config.yaml
hidden_size: 160
vocab_size: 8192
rope_theta: 1020.0
rope_fraction: 0.5
attn_scale: 0.125
init_std_qkv: 0.0291
init_std_down: 0.00388
optimizer: "muon"
learning_rate: 0.0102
beta1: 0.95
max_grad_norm: 0.5
schedule: "wsd"
batch_tokens: [16384, 32768, 65536]
train_tokens: 153800000
dataset: "wikipedia_en"
Each number is 128 + 24 x the weight over its row's rms, rounded and kept within 0 to 255. Layers, rows and columns count from 0. Numbers have three digits each. The size before them is the row's rms in percent of the matrix's.

# layer 5 MLP up, 448x160, rms 0.334, rows 280-391, columns 40-79
107:150146173133120120112107127109098110129126141127149115119154114125122126087133115118125135135133149136110115183067116139
111:138138080158146120134143178126145091119119172118137122140126057113127109149119109167110128166104113132098123138161150105
098:110127145121146149148088107111086115141147147139135098093118165124094126126123089131081117075115101118108131137103095158
100:103144126178155105136102114103137126128125127111147132144116139087152112087115152130139155125144111146106129094113160138
094:134132140141113157133107139113156142132108149122164122175126130130129111165135146154152066140140115161116085079118119138
087:123058156135176117121160112155121124154110116155177131143122160152106095134163111155150130144113108121130117136131137136
068:133157129147123058100091110126101098103117077178161138135092173120128127166147079126131161190118128124133158106102069140
086:141174145156105131162154103155128126145148136110117110145152142101101116106124118103157126115161085104112129140145111168
103:155146137133082167166080130120109120130091120156082135075151110146120117111121111128117142105112114136163178130101090122
157:094134140122121120142127093170097131137124088136121092113096153132129135095119135100114131109101108117079157146150152097
118:114139114088103151160107117150076154153133142128113130142091102147131149111157112086126104136155121140112131163138097128
089:159107125158117117109127112133146166144115118186120154113123168142144122165119086156116109101150132100136151089082136129
078:161135115111142079084103128132098114173108125088146136139127111091123114147140154128146059117125126152125154118123123150
079:145126092141119151157114183111131158112121130113136129159132163161139113138120144122166111103155113135109157130125130127
095:094129150114161111123107148169091112156085183147117131132116138141090125116101105120172101115133107123123145183137121150
098:114142141102162116127121114175106127096143110145174164120131134119143157156075114128105121138103080106146122113147135082
102:172141155121170129136164138098162118104124084077117158168169146121133125102135125150127143148091146115098130137120110142
090:136146116150159138122124115113119086153122130119130094102163120144153137119089148123157147170183148092113144103126123143
106:159149146152094164134097105114157129118156174148083140167113130096130106141106141106119160131207142143089145140116124120
102:139145114134155103142144130146117122112131119097074167115096173141143124091155145128142122100113155133134139090104130087
098:134129148157092086130107171120142117175141186119130126126102140132130151178136066146125141140142118111127178126140157102
123:139129121136147139139138157153127104123126162143064144151127109100125156101106162158109147092123124119122164156126175173
099:121106150148127116094165102080121096133101152124115148062126177141131153143129108131148125118122139161103114097139137094
096:164134109129136130114119154130132127113121101125111080116140140123111121143128108166107091135107186126183159147137061143
096:135165159134050144099143074161149106116115116116110122095111119137175099113139133111103127117148104120123124114151144102
134:115099105117124107095166170121147155137176129116106121123134129149113113106093108089103148154109131169117178147131111132
094:163139148159138118131134114137143129127122129131171195141120145060148136108117090124150138106121114147156131127121139128
099:115162136106209128160121096121103096115070148122161203113090161092132098126115121140161139167125118077095095139124100138
104:121130115148116118094131158154091165115144145167105093113149129085151124112156129123139144142132193096126144134125139136
105:127119123095134123138135103097118102152106110120160157098129091155152086152136162124101117165127154084121088134142093146
095:132123142121141136125108126129104136153168116106128082134130099099148112185122151105140154154137136104135144114149119084
081:096133171132116130139105076134133107116148136093123154139105130126136124156104117198131092101130117111106151174109124140
081:120123136158118158135139125115129100095104100144131124143116121115138106105116146105126121130080106121172139062114175133
113:114136124120157133105118172103118156146143147104112142102144136123132127108113126098156140125130154130131156145086108115
096:141113136109112157125156115137176131139154116127088150125122078126108116098150137129130133107123127134168104112101143140
099:130156134135124133104163110128124069122110096147157110101130140128117107134150126156106089109163149112171148114135106134
090:170148149101090127118119120110137127137158129136131151143142117137111174118131159132161147108166129127116100166124161099
097:146135126105120108123175145176134108128139161117113127133119095125139135144151131118132135109135148131139115147091126115
096:129168107080132108130128102154144136131146166158112101139113181169138095100130134122076124138098177096143115122113141126
102:124110127143136164159138087158129126145083125105142117192164120134126136102151100169096155133185154102157102129153125107
107:103135122128114153116147149138158132102128130128138135137086098107137099089126103125109176124106105112097140118159081133
109:155123109137115095088161105132134143130135148101107106140129145128100110103135173103134107140130119170148082155109132096
101:185103094154149081111184158153133146133084104141150121116099128166129102129129138123117078113119108118097085130126124126
100:131149122136155080139139123107176120115126128130199168105081096156154056160131151144157116118122075165116149132140092115
107:144077129163091124141147140126107153132112107119136122089145143097115123134156133113163101157120144135112134163108114139
100:090156111126119146132125100129111107147089138127116157093094127120131124094106099080160120115142124115134143139147118094
108:143121148142180121191126157145132157147141109171100159130124151122143115127111070104136124168090151177148112140137139155
111:129120087141093162148121145161099130126122127153142125135157097171162149128154146099140137127100121100161112139171119180
089:162116135117116147109086147106098115129075170118097157141136137163106147130133067106153145110147149145138113138105141151
106:132145140127142130122114094083151153124121123180151196136127143117088127139115084100132152176134096166169144142122103095
091:150133123148171128124111149077129128098130135120069132144164155167130130105151132160155094167138137141146155066163132144
094:159123137150113121116112154124093153183123130140125120184082144123100148088133124117127118141143107104138097098121085104
105:097128120119132113115142113147117133146095156113157150137105143168088128147161167099165139103141126167128128098143137060
104:164126142146115154094158144126152120112112085090088086138130052165140128130116115113153127116167144126164134155091162049
100:108109122125166090105155110146068097160113138140155133153157118112099124146125144106108135138100150111147145141092117137
080:133182121123146138114123157099110085120130136152135159078082118133130104137128127166122107123143129182157074141111105132
119:167113140145115089089121097104096112147142120126149123172147172152138105126119132185119125117146105126156103166114162150
097:146143167126126136109106151134087105111104141130110151115145096158121132154121105133114100109166133093113149097098114140
091:126104149149128147126131124140133089167157092116103167128093156158135116128174119159126159128138168162118089127127142097
110:123105136162158126137167141136120157130114161132145079157159121117132158127163110128112103130177123142129126098145125127
103:093182132163112118120165125143153154170143139156103159104102121097155130133117108133113142115109128112132156114096100090
110:112162145137132157075150106129089144122153173136139124145111118136100136129153154148150152110155108126140123154103126113
103:127119143107116056151119182140160147139122143090094098146155142164139114148086119110141199109181107136157127140100146122
101:121108092123134133138114088148125141147133154108119133160121175131146169126140103124144123149136171119112144138128128116
091:098119120093121150123136111101110147125122138144111161124110151166123111146171123132168081154126118116136087111126111156
104:108142108121136150115142106148130099141123065108100086134138080123121154152105141166161138113114122152111133137142115138
106:145110146105149122098113145108126098114115117162123170141128121147103146070115141128155105106165143140143152112121181136
096:183160117091100121128112127156138131084091164131132108160113135117112110136147135186154174123138147123029148157105110128
100:153115069124114095191106125108165126147112091131133136127122100143169146160131151115133110096146096121118106096121105138
096:132139132154157156099126117132135149104104127127123136139148134092115128130093096149156149122062105117113129175104143127
099:156143121137138147114201142115115109097133137166126116112165118148109087108117112150145121148141134129136111105129149125
087:103141119144164111148169135127118083140136114105109103104092148112159165089113125146157101097135131149094129117077112099
103:115105098095135132112116112127152112143149137121179144111146160149125131136137110115100113164078157182123102152163139099
105:130100158115115118135124113157086094151104119122153121113119120171123111101069106125158105121136144109144091135133099103
099:152161126083158089107151106161112161125150150091106153102159124099153165165123098140167141133149127146104087129170147082
099:141119132124165119127133150134093130119127140121139162114134091157163124124127119125159063150089096085129132127143154155
101:112143103188084150143155096104130121129123086164124152135100153116127143129112161058130135113113124139130130098087129184
088:092140115106165142093123123177102150118121082156136133104126129075140146127134120137142161123094107166173136142132126121
071:121124170073146128097140116115117142116133153130132120149136134179141151155132125117129148097214135125157108113133152113
100:130133087115149082068134078111101114156159115161129114108124130113165161104122128142141110106131141108113127170141096084
095:140129125129130121102161106129114138140161152137127126142104061116089109142113109114127105112106135143102109136107118184
098:108115114147119095173140120126076106117131129121149142111126135099131103123152133124157130129071152098093130137118126121
094:138150141091137097097102145112110152111124136091142080151135142130135153075174107097098121152160145123147170160116149079
100:141141106128148145098118140131121151167098114137110091126164077144137149145159134109157131094127165107108129169148105158
092:122153088112167110096113120113118054156125119126063131162121150151135117117160138142103144093115164162140122139135119141
086:142132116135129153128156092174129146113069156128074123156130096136113144133133125110135136126124150141121154086145122132
099:134138119096060132085159077131139135160119129128132136119149152118153088129103124132124073123182152114145114074162092103
102:114162111145078143103122100133113122148132105137134131151122147064136175158172123174119149110090118130118116133127114127
117:114132116150104141151130143110120102106142091154112125146111082144146091106075166111125128084149136142110189051155131108
093:118135117144164169152099139142093136141130114128093138122118106141109129084092098098099089146124120169129129150158129138
102:134099153115144112105146130129115084096171130127125133141147080102143110100127191113120160069103125159144119118116122114
108:142096097131128115119142124116074146126085139105130145152157077118118136118119124138132150135097174139145138134119166105
091:135141098103187119106124141109119159158128134089141128119136100118133104155088157141104104145134092134123148119124136137
103:135139125122139109115161087172178136135070114119109129093118136122127112184115145127114133121128177154128134101123075148
104:145139126148117104124113115143129138147167154137147129131126088151131120113070117095151123182164129119142120103128127145
087:159118114127128127140091144153145122161089158195135143161147097141139145101143164118123130076102149123114152126132094095
094:112160138146161070129131096136147123127126092167137115129137129160182115130120104114107108128145133161133137097170103086
121:155109107144169121070113108116085137099130163103128112132105167164100141161093087094148146102187138138139102131146122133
105:144132149114150118120139159173079137128109153140119140137124111154133078148130095101114122160113120120145155164143155113
105:112157169124153132124100124149124164100113108131109150165124106104146091114096121141143187129092158117144112156146103121
092:126169126129158126117157097191111100112130133136144132091087186126122115116204118120142152112132158137146127165092145122
091:158173144132140112126130172136115122150120134127132164135129102135142119141130177148124119135115101154123124104144112123
098:131120120107095122135159139124168102132086118147106123114179116125161120152146138188121100121100140114145107109118143134
073:180130112148151187176095122131130129163090133139115127111205141130177098141141082129168128126138132134151155122103114139
115:122079113119123101122099121161160131114127105162142102160169094187116133139094124106109123148096120139145120104092188151
094:132123156133132129144117120067162119168118146124149108131134093140073139138109127167156077117138123121149140148163159150
103:137115150123116100100169101102141094115107145117118135121092109098136141102123159158139115090120136124146158119126113076
104:142121132133137104086097134140103079135114132160103130136144114109184110146150124142104139145112158127121138135161098128
111:161145146155163151133129119168115140121175114137132129103133151109175103129116099129133127112169114134100122100124170124
124:149097085153134127088120126142099122116106127129133112109130159145135196127106104103136176125130122110147159155123125113
091:088166135144085123141176140127143110094094100175115156131156141117124139124163132139104121137058112129095109157121072096
095:133120116103130111104115139123118121156145127163119097122126120145123134090175156136129133158112162113140135104072134161
# layer 5 MLP down (transposed), 448x160, rms 0.568, rows 280-390, columns 40-79
098:125153159097097116149089177146154162153103128140098130168119138115117085135134145131122145118137081149104140123133131099
103:153091141073134128099150096104119134164150095110157145092176118122136149134125146151129132097132123125147104152140153116
090:150119148156149125133140136141122175112105091067127137153133120109105133113165154126176134123101121095114125107139125126
095:074126142139132090095129130127145124148118133131113132155087072140128135142130138114120108126118125156159166116116145103
094:130148141155115091128151140119127175163100108134136160090180114102106141090143116146135141079095126089078141143096153145
093:126130103111161111137102129169114153162164124141144153095091092157173128092125109172124148152140215117113157160135103114
076:136119140118138110107149083158178146132115085111143175110090163109118101147124120137142135077107120127111157136170161134
089:118122104133111099103148140095128091078136191154130115125101149121134169142114140145122130125130114112105118114131121133
110:155165147118128113104092157096155141125128125148113149121162123147148128161171129128139157135120108073087174116131148085
101:094151094107141133150108093145118119146083136167143123086119111122143098135103112098141115101122132104147142130130128127
122:194134117086102147140106129134127142151116140144107136133132089135144152107159101094096112100175127143097117120103121160
096:089140128108103115119099175148121135164139182084115186104131158100095163140153133111166120123107118155095145130160149135
098:117139129121147163118139114138153099123132145162117117145138090141103139116126116096144148055110100124178128146123170111
087:142137126146089128129140140103141100118136095107093162107123093172108084099150126154171129126113098113136107113180119151
112:110188177132109160152085141175095152128089143151148147129099142121130165096117137133165130141066108101144130140138113119
099:144106132106148137089129199145145132157126126122099164148125137090147135133137143112079151108115121101147135109071136155
102:134148083116117112142113127149134141126110098106116148115114118115116111132116121169168134090095115109129155098111134202
087:131125128181141092096136137140143166099102167104107142121121145112120103125072122142151139149151138115124166145154126095
100:118098136149124126099126102110113113101130145140086130142139135145171129145200111126152129122176112101155092117121084150
104:119150125136151109123081134118196121124121122185130136128143112111129133095133158170143162136147121163120110129148115151
097:153061122074120163120131120112103109113142133114110102138107146117130154108141102195131153117162162118105100126111164115
112:150109148131131136095183119115111168131115100151104121116161164086123131119075134111140145150131119142121137119126141077
108:145143120146125098131155145117162125106123083095110111173156126128145152139096146096129111095125120127128107141103078134
095:120151170156111115119133077142126087095145113107176129117110158137153152118145130135160134159106129100134144104113121124
093:147125176136115117129141107111124098148128187116150125133134082133142185123120129123164119148155139128124111134095087112
108:145131149123141124139123139134134042121159136117151171136097115147162100140157095163173128107126088112125119131118184141
116:132158145163178109113122131147129145159119144142084105141139124121161132092052120131137141194102123103091105171142117130
103:135094133117110129118149105102148143147185142148155096113122102123124148178163118142102136084160172144153105105147144106
108:095117116115118134128152130126132142088142119169161171141131120137128100109100114133129122127131105132145121148109107149
100:135100108132084104138152096121139141149134095130136130105128132142150105134157107126105123130111129065145114160108121141
107:122115124117166114147114104132099101193109140153137128123108156076129106077106134099134151114167122139163107109155082117
088:157112171134107174135136118126130133119097162095178146159113176131118139137100140091116136143140126132121108125118114084
094:139107138109161139117110123108205105120106141158109156130079121139140107172111146148134154142186126111107108100147077154
102:151116123170141143079096078141100144090094094139129153123139082141104132147074127076104092105161122137118124112128136207
096:116084114102118134135148138133153135135125112149127112087095114131189143093143085141128136154136116101081127156116136088
104:134114185136126135101141160144119151158125125117118112148094134111134147150126113120125114169079108120164125174170137128
103:138150144106135099091147091143111127132080118161156134135109115135145082131132113045139147147158155149146142114109107148
100:187159133141160132066153124130144125176099155129117144126114141154153116111122128172140126100101132105130144071109095127
103:168109099122163106140144094137143106100146114107172146137151152155117122150070123107089146160136113133127107122128107161
105:129138089147122137178109120129145134155145117148156140141168083121096140088153141133117130132094143108125135134117130100
106:127112188125145154145147097102156108118103122104138149166131136117145149160142118106135099138137074096103122115120135127
101:122146167126128130129158161152158146142127110124086110113114115148127144119119115151164125119127112159111128119167156113
106:134128083102143080151107089128119174148110130099126112145134094119154131135112107119111099178132136124111166116128126125
101:061135128117138125135144084109080091095121120128135137122126091134135154135110131149169140113138124108150122135092126168
114:144104070118121159141105111132107054126178154098112138140126107136113120132111167102136117150115121137105134108137156102
097:135148127127118122125137110117203139153133171137173112093095123129104136075115121102126119112123126101149176126135103159
112:121112130112134133144139146149106185144131088142096099151157127106135092075112129105096136139156136174089100128131095134
107:074091131110145159120121098131107125131177136137150134145136123111150115130115121126070134129087122130145112130099116150
101:132142115111096099139140093156131113146148135119138188166135135164145132158144097172136140074117146145104095103136099172
097:112133111121101115140166111127165120139135156117104150161092132168137146135112146131160111141119118090156126105122123148
100:134143148089130127158139113151111106172139139174174184148151148115123121101139142169067123195131133137100095165132115080
099:112122154135081143135100164099150137080122113157129196160120109160067092108162131134132113111149133144094145144097134096
100:153112160154125147134142121152114116121083092111103106139119144107141112103116167111108132144155112141128192139103162160
099:125139102136131113114154144109119100069133092132152121141109134144116078129144129131095105112117125099089124123160145126
097:111148087144112144178114156121131152130113087141140149163139134158128129167102172125103091097136146114134132144120085151
092:104114134106118125150105119159109067138134135135108167094062101111145132144171131096135113119174140152133148118155132145
110:160134154138149137137141074112111119132139098145120121124133138140152106129170114121127122084115117140125088143184172124
089:121119145138112100102121118103145109107123117134115164097145102118123130117112098113145093108132110122117103124083124182
096:124109096087084116156155132146140105162153135125111154100104108111135126131156076159135139131163126108123134105127115135
100:180137112096170124125144126129132111152100143134105092151135087109149136106110147124121135161134121120174187130125139127
107:112119119127159118129139102135123110144105134140078099149110154123164149118122185096130169119138144141142111125098128128
113:132135183126137127159128093088118111150096135150122114112171105100142119147126158143129137136131099159163141151146125146
106:143131156123134087148137092145081132174129111116112095131130132121158144102093131108115095188122121107136116139110069104
094:115141140116119133158094111130125182103128100120160095133152111120141124131063132123139120081102095171128189126178144106
099:125132147118122114140174144104124099123171119120159109144128080155105132129162118106144161092100170166102151105139111143
098:148121164111151082121147130118120113133101126118149116093076133153097130091149095164149128125119125161136182096138153110
107:145135144102127121105119118144094101132105109170137183134111137127128071119141128152122098139103190120132144142127169121
098:129140145098122134123195089123109139090135130127142124136118128164175083112098109120127148110117130150166151123107132116
100:160133128103132105111197128104128090107125152105126141129127169088119113159125165162123125160167122161175126124128155099
096:135107163148140121103116120139123091103134119148094085082104087099152170135142143146120107141144119185151171134121164088
094:114143173140130137127133125146115117108158140123149125146159171141147129088143114126104110165116134190101071099058146087
098:124133133173145119143129166141115100161145107106161175146086106164075140166137166132080136126114138196115125113139144148
104:136124146162095089133123138121158119124130150171138144100128155154135122144199122135096127149054159149125087112130124139
111:102065100120112116125122102135150150102114126118137125122146165133074089171108115143114108092135129161158148105123119124
100:128134159141106144084136107122158141126061085144139116099138118156147133129101109139085159131123150079108115105117145129
097:129116109155137139123087141109103103108143089104126163205109137112144147157120118107100126136115135143127099150101110124
097:155143130116099147131144088155124145112133095097131089094148144124140166150110109178148143133185151117087154146131093118
093:176143119109142097151099157112121168131099106150090158141119115092113138120160132173133181136153117144107144135116140103
082:126151100139142083134124108108131133162125118119069114104168114118128098151119096130102143108133110151140161167148117153
102:134084122101168087119124134103099108164154138124131128140123108129159129128142182148137136108094104103162137156122123125
088:191126180149135095127152110119143158122126136097110147183126114118106157132179109146164136147121138119116120150101124138
105:106132166135098118103128097107147128143118118130118141112137094151120141150123114100133128104126108127154098162172135127
101:134108155100098100115128147103120097109104066139155172116122128133128115096106101128110155150147096127131130141105120115
091:111113109150133126165097151097158128128135119125104122144142108129148118134161106105132081154135150125100144149145119130
100:143159161127167136126098134128133125127103121126133130108136126160131123130100101120153165169099105103107062108132106153
098:119098134077065113129110123137124140092096130129115169126096148153113121174118085114098119065100102124159137098134090126
103:107101132129132148118157144134140082115184128128149140127102169135146079139134121182122118163108120138132110093126151161
085:139135120150127134126097131097130134110127145112143142169142103103097112105126148154187146118104144124114134153103150142
115:128129118159133140149115153133173107151118151143120114116147119096138153082098133116120122123144127154153105084169144131
100:117060106098137140104106085176133124155126123121135100092182121140144133148098093113123064158120132099130132126120055102
098:150121078135068105154113114093131130096143108099087111116167128136109122101129103118137113096150106160162187135168130156
103:144087123151109136139113107112090110110092132154114095147153104107153094131180183125152137114150109145145123100123119133
088:141103117127136140115134110140104093121117120157125138077170137094127157161143127140137138133162133087084117178116105095
102:143100139153143165131122113129117134137131117147070157110123086111104133136113123116102117121158137130118111131127163146
108:105162145100138151090166106138132150118124103126154136122164085079129099127079136112092099177113114099126114141139110159
091:114108088144110162120067133128142130115152097115166123085103175156145111117149117162133115120090160153101134134104106120
105:123150117120130115130115105155161112131138123163126112118173124103148117157154129106132159146147134151140089110129118155
115:160116115175149128089105108092142101091136101126087142124183144113166155162141128111150130102124116120143137109130143150
100:155081141106105162158128148143140104163142153138135109161110155070166106121155147150124127111141091129137118128098111119
107:113128115109136155149117097106118095135139129102102132132150134105091151113164136120151152120154157081112104136103138119
083:091092119117106133138110133124126134151146095102116142146110120135144145171133136098135111126126096114114135084121131125
090:124169100150135146121155146077132126132174119122160119142112138083133103142096129111120100149138109160103104111107088144
097:155140082089160125108117154089143118144161127131099145135084109151143115101117144100149105122073160130152103099133098093
081:100160072117127142120163136137095117133109126115138129149145169128142112129118116151087117090137146093152111099148114132
098:115130107149134143115151110124152149199136179147133110122118144119171142092115114130061177097104169098122106100130130114
088:104136130146140166130106107125102127099127122113134120080137123086132146097122138123113106123156103156110137095147106149
100:082159125132129102145130143127114094148113111145099156112089072118156127073148170144118154126102150152112173068106100110
105:144118118133139124140151139133111103137105129127120146166176113124135142115077142120146085122110127137114095110148152121
108:111147115179093119133116157123136138118150130142100119083092135105087130102120149157170117138089148154121155171145128085
103:150102101090110161157136058090101091135115106131141143137161133155142131209136135151104120116155098094139141150133147131
095:093155131125161131153100115148109103103144157110135155094124135062103136119088129118152106112139161138136125089104126172
# layer 5 MLP gate, 448x160, rms 0.338, rows 281-391, columns 40-79
100:118129124067122109143172108107147112137098153120141134124099054122067131150135071141120124141117107132154095130125120104
090:156098120120136115110133130159126130142179105183094112150090084141105122165152149133094133178097107148134141084119107105
091:130116147102065157162150129126134160117100132078125155094138127127145165168124094134152136120103165130152104105165138099
095:164115158147147126166127129151135121145193125121149113135139121109104143104135115121153119139123155099078131129101124122
088:101073115125095132140115138115074102166067138114128119119092122123108106135134181131125148105090100164113108090132147114
065:136147121134114048110118118144138101125092087175147139156076160119104115189124087144117148163116096099155149096127094110
099:120099096140144115114118153132153140137054091130135147122115096105105141144178147113121173141125118125138131094120114110
102:101129115147138107147165155135083102156151125148132122194110148146146153152154124080155165122138116121140100102117177153
131:135071149096181120118138129098133132135120157136133156135156114131147102171141135142145138128120080138151104117138130113
116:123151143130159135088146096132126115065179136121147101130125142086121131116139141166142114149145119088103156095128175106
088:161149137157133142143126132135123125119089170137116142116134143166159137133122096158088141134176121118122143103126135158
093:148173140141156090127124144132123107090122132124143118113139078106144095154137127095148084119113119093108129111123116113
084:110125120141117132159117108090130168100130160110113118157119136200136126113121120096149114100164137155136159124098128090
101:104097124137131094110173160111145123110141153111099133120160127129136104151124125103081109150112134130135121103102132136
088:092144135108135130107118080130138134109100099088135087087161123155167186126133115120130087144160110151112097124098122148
101:158122091146116138128100121113142139106133102121089111119096120155105103123100126150122097114129092092137197106128162145
093:139119154126124148116117118152144113121104122107139104111134117093163124123138161086145155098169162087113097145135145132
126:136111144068114132133155140162165128150159076108151098140191135118147168085143194125160103127131142134138116118107158117
099:093145135113152129128109100121193145108133095161103149113130086120160162146112131130095174105113121126111152153089136121
093:145129119182159134130143113135130158175128138128133063099175154152144114131175132149137084116096110113124160093101133138
120:101109096145122130090131150129118158148122119100113124104130138160129097104095110103117133157151154164149149126151068099
101:117131114162132109123130134130148152145120106117158136124104117153158107150142103142120123144111095138099107117126109108
091:127118126127095131118147152136154132124121126096163115155133155151154143145134105178083104153151139112154096162141110109
092:110099101131142164128100133135170127136130129152150144142140172107121125117199154137153118131109158146203139153113134120
122:159120128157138118101131130124113156117179141128143119143126110117096118084116088110158129096136152121151167140102120164
105:119071124118094166103172126092122136134147121136162092121172111142128124142154154158132074147133171135142094089103125136
100:146162174108161105137124126171085125103105118154136145126150124123123116135108174136160110155122072109129105172153177136
100:145140096075119147139110122138096135132126119135107155120158144110135133099166175153120153154158118151098160100118141175
103:098071122175118129123131139134102143100157145153104135128135157147091135134140094133129149093117107116112138125098108117
103:111109136126099081106136158138127141122121152131121089118148135103086146119123148125127132165125139130124130147116111110
080:099132180121114105110108108140146112093082127112121132132135134134120113129130103159103130099111134133102133157106104130
092:119109169117173140127117140096163143129143114131094154162134091153112111156125122103156113118117146124074132113118110149
096:123128128103124123169123165139147149118146113138168127142107143122141130154160127138128147119131138151159161128144158111
096:100174115152120151097124153105163173144165159136149157139130148152157170192124103106100091149088139139123122153142157108
096:106129124129101173105107104123148086132132136120085130156140116094089134100136109163153133112100124168126156105141103174
093:131130178117082112111130109114116116115117118114088087179161166117130135118202166115149127097140093120095173107092101130
095:112148145100160123135148142123107140079121145165102100157123132138116131138186093135113109116134160108123165135126129075
089:138161121065098139109078089162168129075147178086122117104154147129116084129120119105132151127126174081107121157127137139
097:143111106133099094127151107071090106107138157101149127091141132128168105174144078142161140097098116129131126113122138137
104:136152114124118112089157092133117112130107123131120089092111126143128122115091122162128157164127114095111163151104094122
110:098144137104139126088079103145088139126073102126124184166122140152155150148116099139140090129139162103091120142111129132
115:157124122072145115125122114142119107161119116131116118119105134147148098112083133147124083152143132140147099107086121126
110:151094095126144127103118118141127133137120143144137081093162162157169155135131123116148145112142135103125108072092144117
104:171099136103133112120133131104084137151096100159122117137104117162162124130102172087085146170173095157153127121142113139
104:138123131126143145143124122145109094120192135153117092116090119119116079127134105128105096160116096132101102143130126132
106:130138104110169137122092144066121111116111145137123114141128122130113146126138132146129141141107115077158091078130165152
101:118144145114134164111122153083111123105149163152166128147107133126121163157139103104146103146114100094063152138099151134
106:123126124145137084094177115142138125087120105101159096086131151134122132119146121132114117140146084115077108146115123076
101:158119102142142149191135138156152120154063109104159100123109093095114118116167095128094110113116133130135115111074098116
092:105111128099123124155177113178110154123084107116142098131064111103158133143155096100091200064142129128123136100125126123
088:162116142109097119094138133115099108099116143144137127107118115122110100105151095125098107122127115110113151112153174125
104:143121117104111145110114127112140129163164138108137142159171093093117082172141122169125187156123156098130105132135054130
098:144128163125144173129096121120125123136183142094174140148088096141126119179156089125112161122128140134120121127161140097
098:081129165119061103131137145115142126082135124121094147108128153160149132139118137132137142176156152141115106119154096125
095:131141157132141152150119107146116123117117125177157196139129122103129143075100122140111128149142121082102075128149127163
114:138162085123126153073129101142089119112125119162121129168177158139105144130133118134138137117119098175106129132098147119
084:154114088087109122153179163125140119164069175169150117144116145129142144088124163108121126145113120123146123116146204119
102:115097099120138121104121108111129134110102141131129114122131135103146123140119160110066108131125132084131117112105125142
112:141117114125140089162143152146148162149098132166094133111145141130149158154105130151113094125143112161156169144123164166
108:130145105132157148113087159121169119093168170087097104166126118122125136142127105104146134139091126121133116179138129174
109:119124146105169149129129092126131153113091132124162106159135143127122121124126130145159145127143128110099093163083133139
111:121132118119125145087123140128170126115135102123122116108195140134137142104082148094114123131129147143128147149129082130
095:172158186107135142118171162119112120171100077096150135153180128140111115175167122085160126152113122116146160100126126114
094:102155121126111117116122103157121141121107106117113088115144140146101154105132114159183067115113124133114111119085122152
095:128102131138146154117133140147087110096108095104139113157161194100127115126156151149142140117124111113107114139121115123
108:126152144119090121109172099159127163118166174115095112160136133133091092158138103120096170130125111118116121119136106146
090:150119114086121100160189110150129163148129150104100110153096112148161070142141110125129155089158139138100123118105141153
099:136105132146144139121114114124149130179098098129119134160177140117146111186145108138133165116141107157136119147154107129
099:138137100083135116173096152132132085116152151135164142181112155139157125092179175144142141117151114115133086137055144116
090:103108105125103134102120085114117117168128121097121139125141145086157148149150103120113109109130112121064171116142098139
097:134133113139115134113106140131183117117115117069152150124122154123159111134156123123113161123126140126130132103100091128
109:126102112108168102106093127118106134092117135106100094113145119128084083139101133132121141102143156129122126157129098112
117:166105073109091086146103128148126137170099142142117106115172139154123150100085108098142116119133126116141096115140152129
102:139129108124105140126128151097119103131150123147114118093067119140110117125163145111106096157125082104090149188149110146
102:156099084113173130134139125163103150165125116098122148131142136105145154158131114121110099160136090150126095140136134126
092:090135093157184125157096135109137131149129122142127122158113150115116135137166147148124115120111074189118095112128132119
090:133146131096117132125135122165098111120162107111177165099131098104139122123073098140133133080121126135131086190131095125
072:117099124114103108141100115135111129139065114146151152122129093118116127126108112158110091153139092128136104126147099134
102:093131142094113150109105147135140135122114155131143093102140155137075095130142105106120168125148130153100163127134117141
087:110127163109139112080164112095122128106148128109146129132196142115084128171117129129148138134174115140074115130160105133
099:118122115137148129046163150153084148126116162097143112096136113119121138101155124082148127099143108152109110119086133122
098:150133113140130127135124114163150114152100133170110138182079073132129091143153165110099111088124127122120117107128131179
094:129119144119102136128145126122141175137137121147147095164159153106110125143145133138109158147104111130173181151164096157
103:129145126150183142109113118117173125117130141185157128132132122145115160105151133138117126092142123140149111137094118136
094:120151100147165097113159126103170122144156098119128115102123127100153119105114150117091143138126093123111134101126159110
102:152119079130112105121123141170145155144073131108122104091119111159122117137150127151147131165156160058146110136132125109
100:142141113152126128080072135117109093099105149105145122131151141115106140110118158148153111108102092139120143137141156136
110:180139155108077103106137133136132118127132121160118157120147084107113061149166113094145136143122086129110101141115136110
111:149132151123127133109156121107163118081141139137102146138140134122137145157144171153174129138115139137115098141103171165
107:141095106125105137138115120155159139132133116110133089149100120150131121118183115141080152190122138149103145113133122144
107:095124147111129177118050089131101134126143114152099152135126109072166139108155114079101130109135132174157120127122134153
084:150143149161123117124145089126073112161129123150086168103135102157127100097163111126105116141149128145141103154108144148
096:121136123185167080107112133140123139138140126174116153136123065132115104148086123128111089114118133151103139148149098094
112:090163136117151120101134112133143151108142107096098131101151115149107136101110128154127137126128127091075137124124117089
093:159137135094120119102115087140126136144127111157088087133115109148139147126135091116128146143145121085081139129169124096
100:120103113111112091127126148162142135101141107165104103132145152130166133151159155168120155167108100135082149133097109159
111:091155115071092103136134113144162103149171115112147111155141097116178096117166116129118095123087132148144093132174131107
110:084107114126198153092136154172155128131119097126144178156113129119147156119161149134140129078085127138155135136091143130
101:144110129155138132107129154134111146143122057134132109130148099137130133150149145165119126101124155130151128119097157183
092:133130138130129109126103112128079137149148107132146128109147126131165111106136099188113096129172143096096118111076137133
085:099165119176121108123135127112148165145127120134116162105075123104094082113164146149145129106116127151121097140149150128
093:100137098058138184125160141127113121150127161108158142133129098140165128134141084122124100126163095128110116119134126141
079:134142131136143105154131115155155181128142157151120134091108140142134103148092135140100149119109147134159164142083146100
104:092124139102088117140115143141089128125093164114117096115140096146119153141114132132156123134162182151101160157139117139
086:083138152111131079106139151149139108109124127106129139113188132123102088097177111135113137138109138088130150168132095116
099:110154131122159190145167123118136110125149117127140125141130139107134138173128126125128144059123118117116106164131142155
095:124140137139108112102125134104162075117111161099122142121149109133122127126125114131113088151096175112111143135112106122
110:146110122163121171121159097128084141134171164139112126112125177106137137137113093157121157132123136121151124094074106106
117:106109184147089112163129130143138133161124122109125171100104088095162113135160123121137104117111159152161145120144123134
093:114128078080133097153116141114121120160078122074135124122115105110119163097104138081119090119073152173111163147132143116
096:066161129144127177136142100143140107134136142161126099108174132101111136134222120109121097143097119137183116090157141105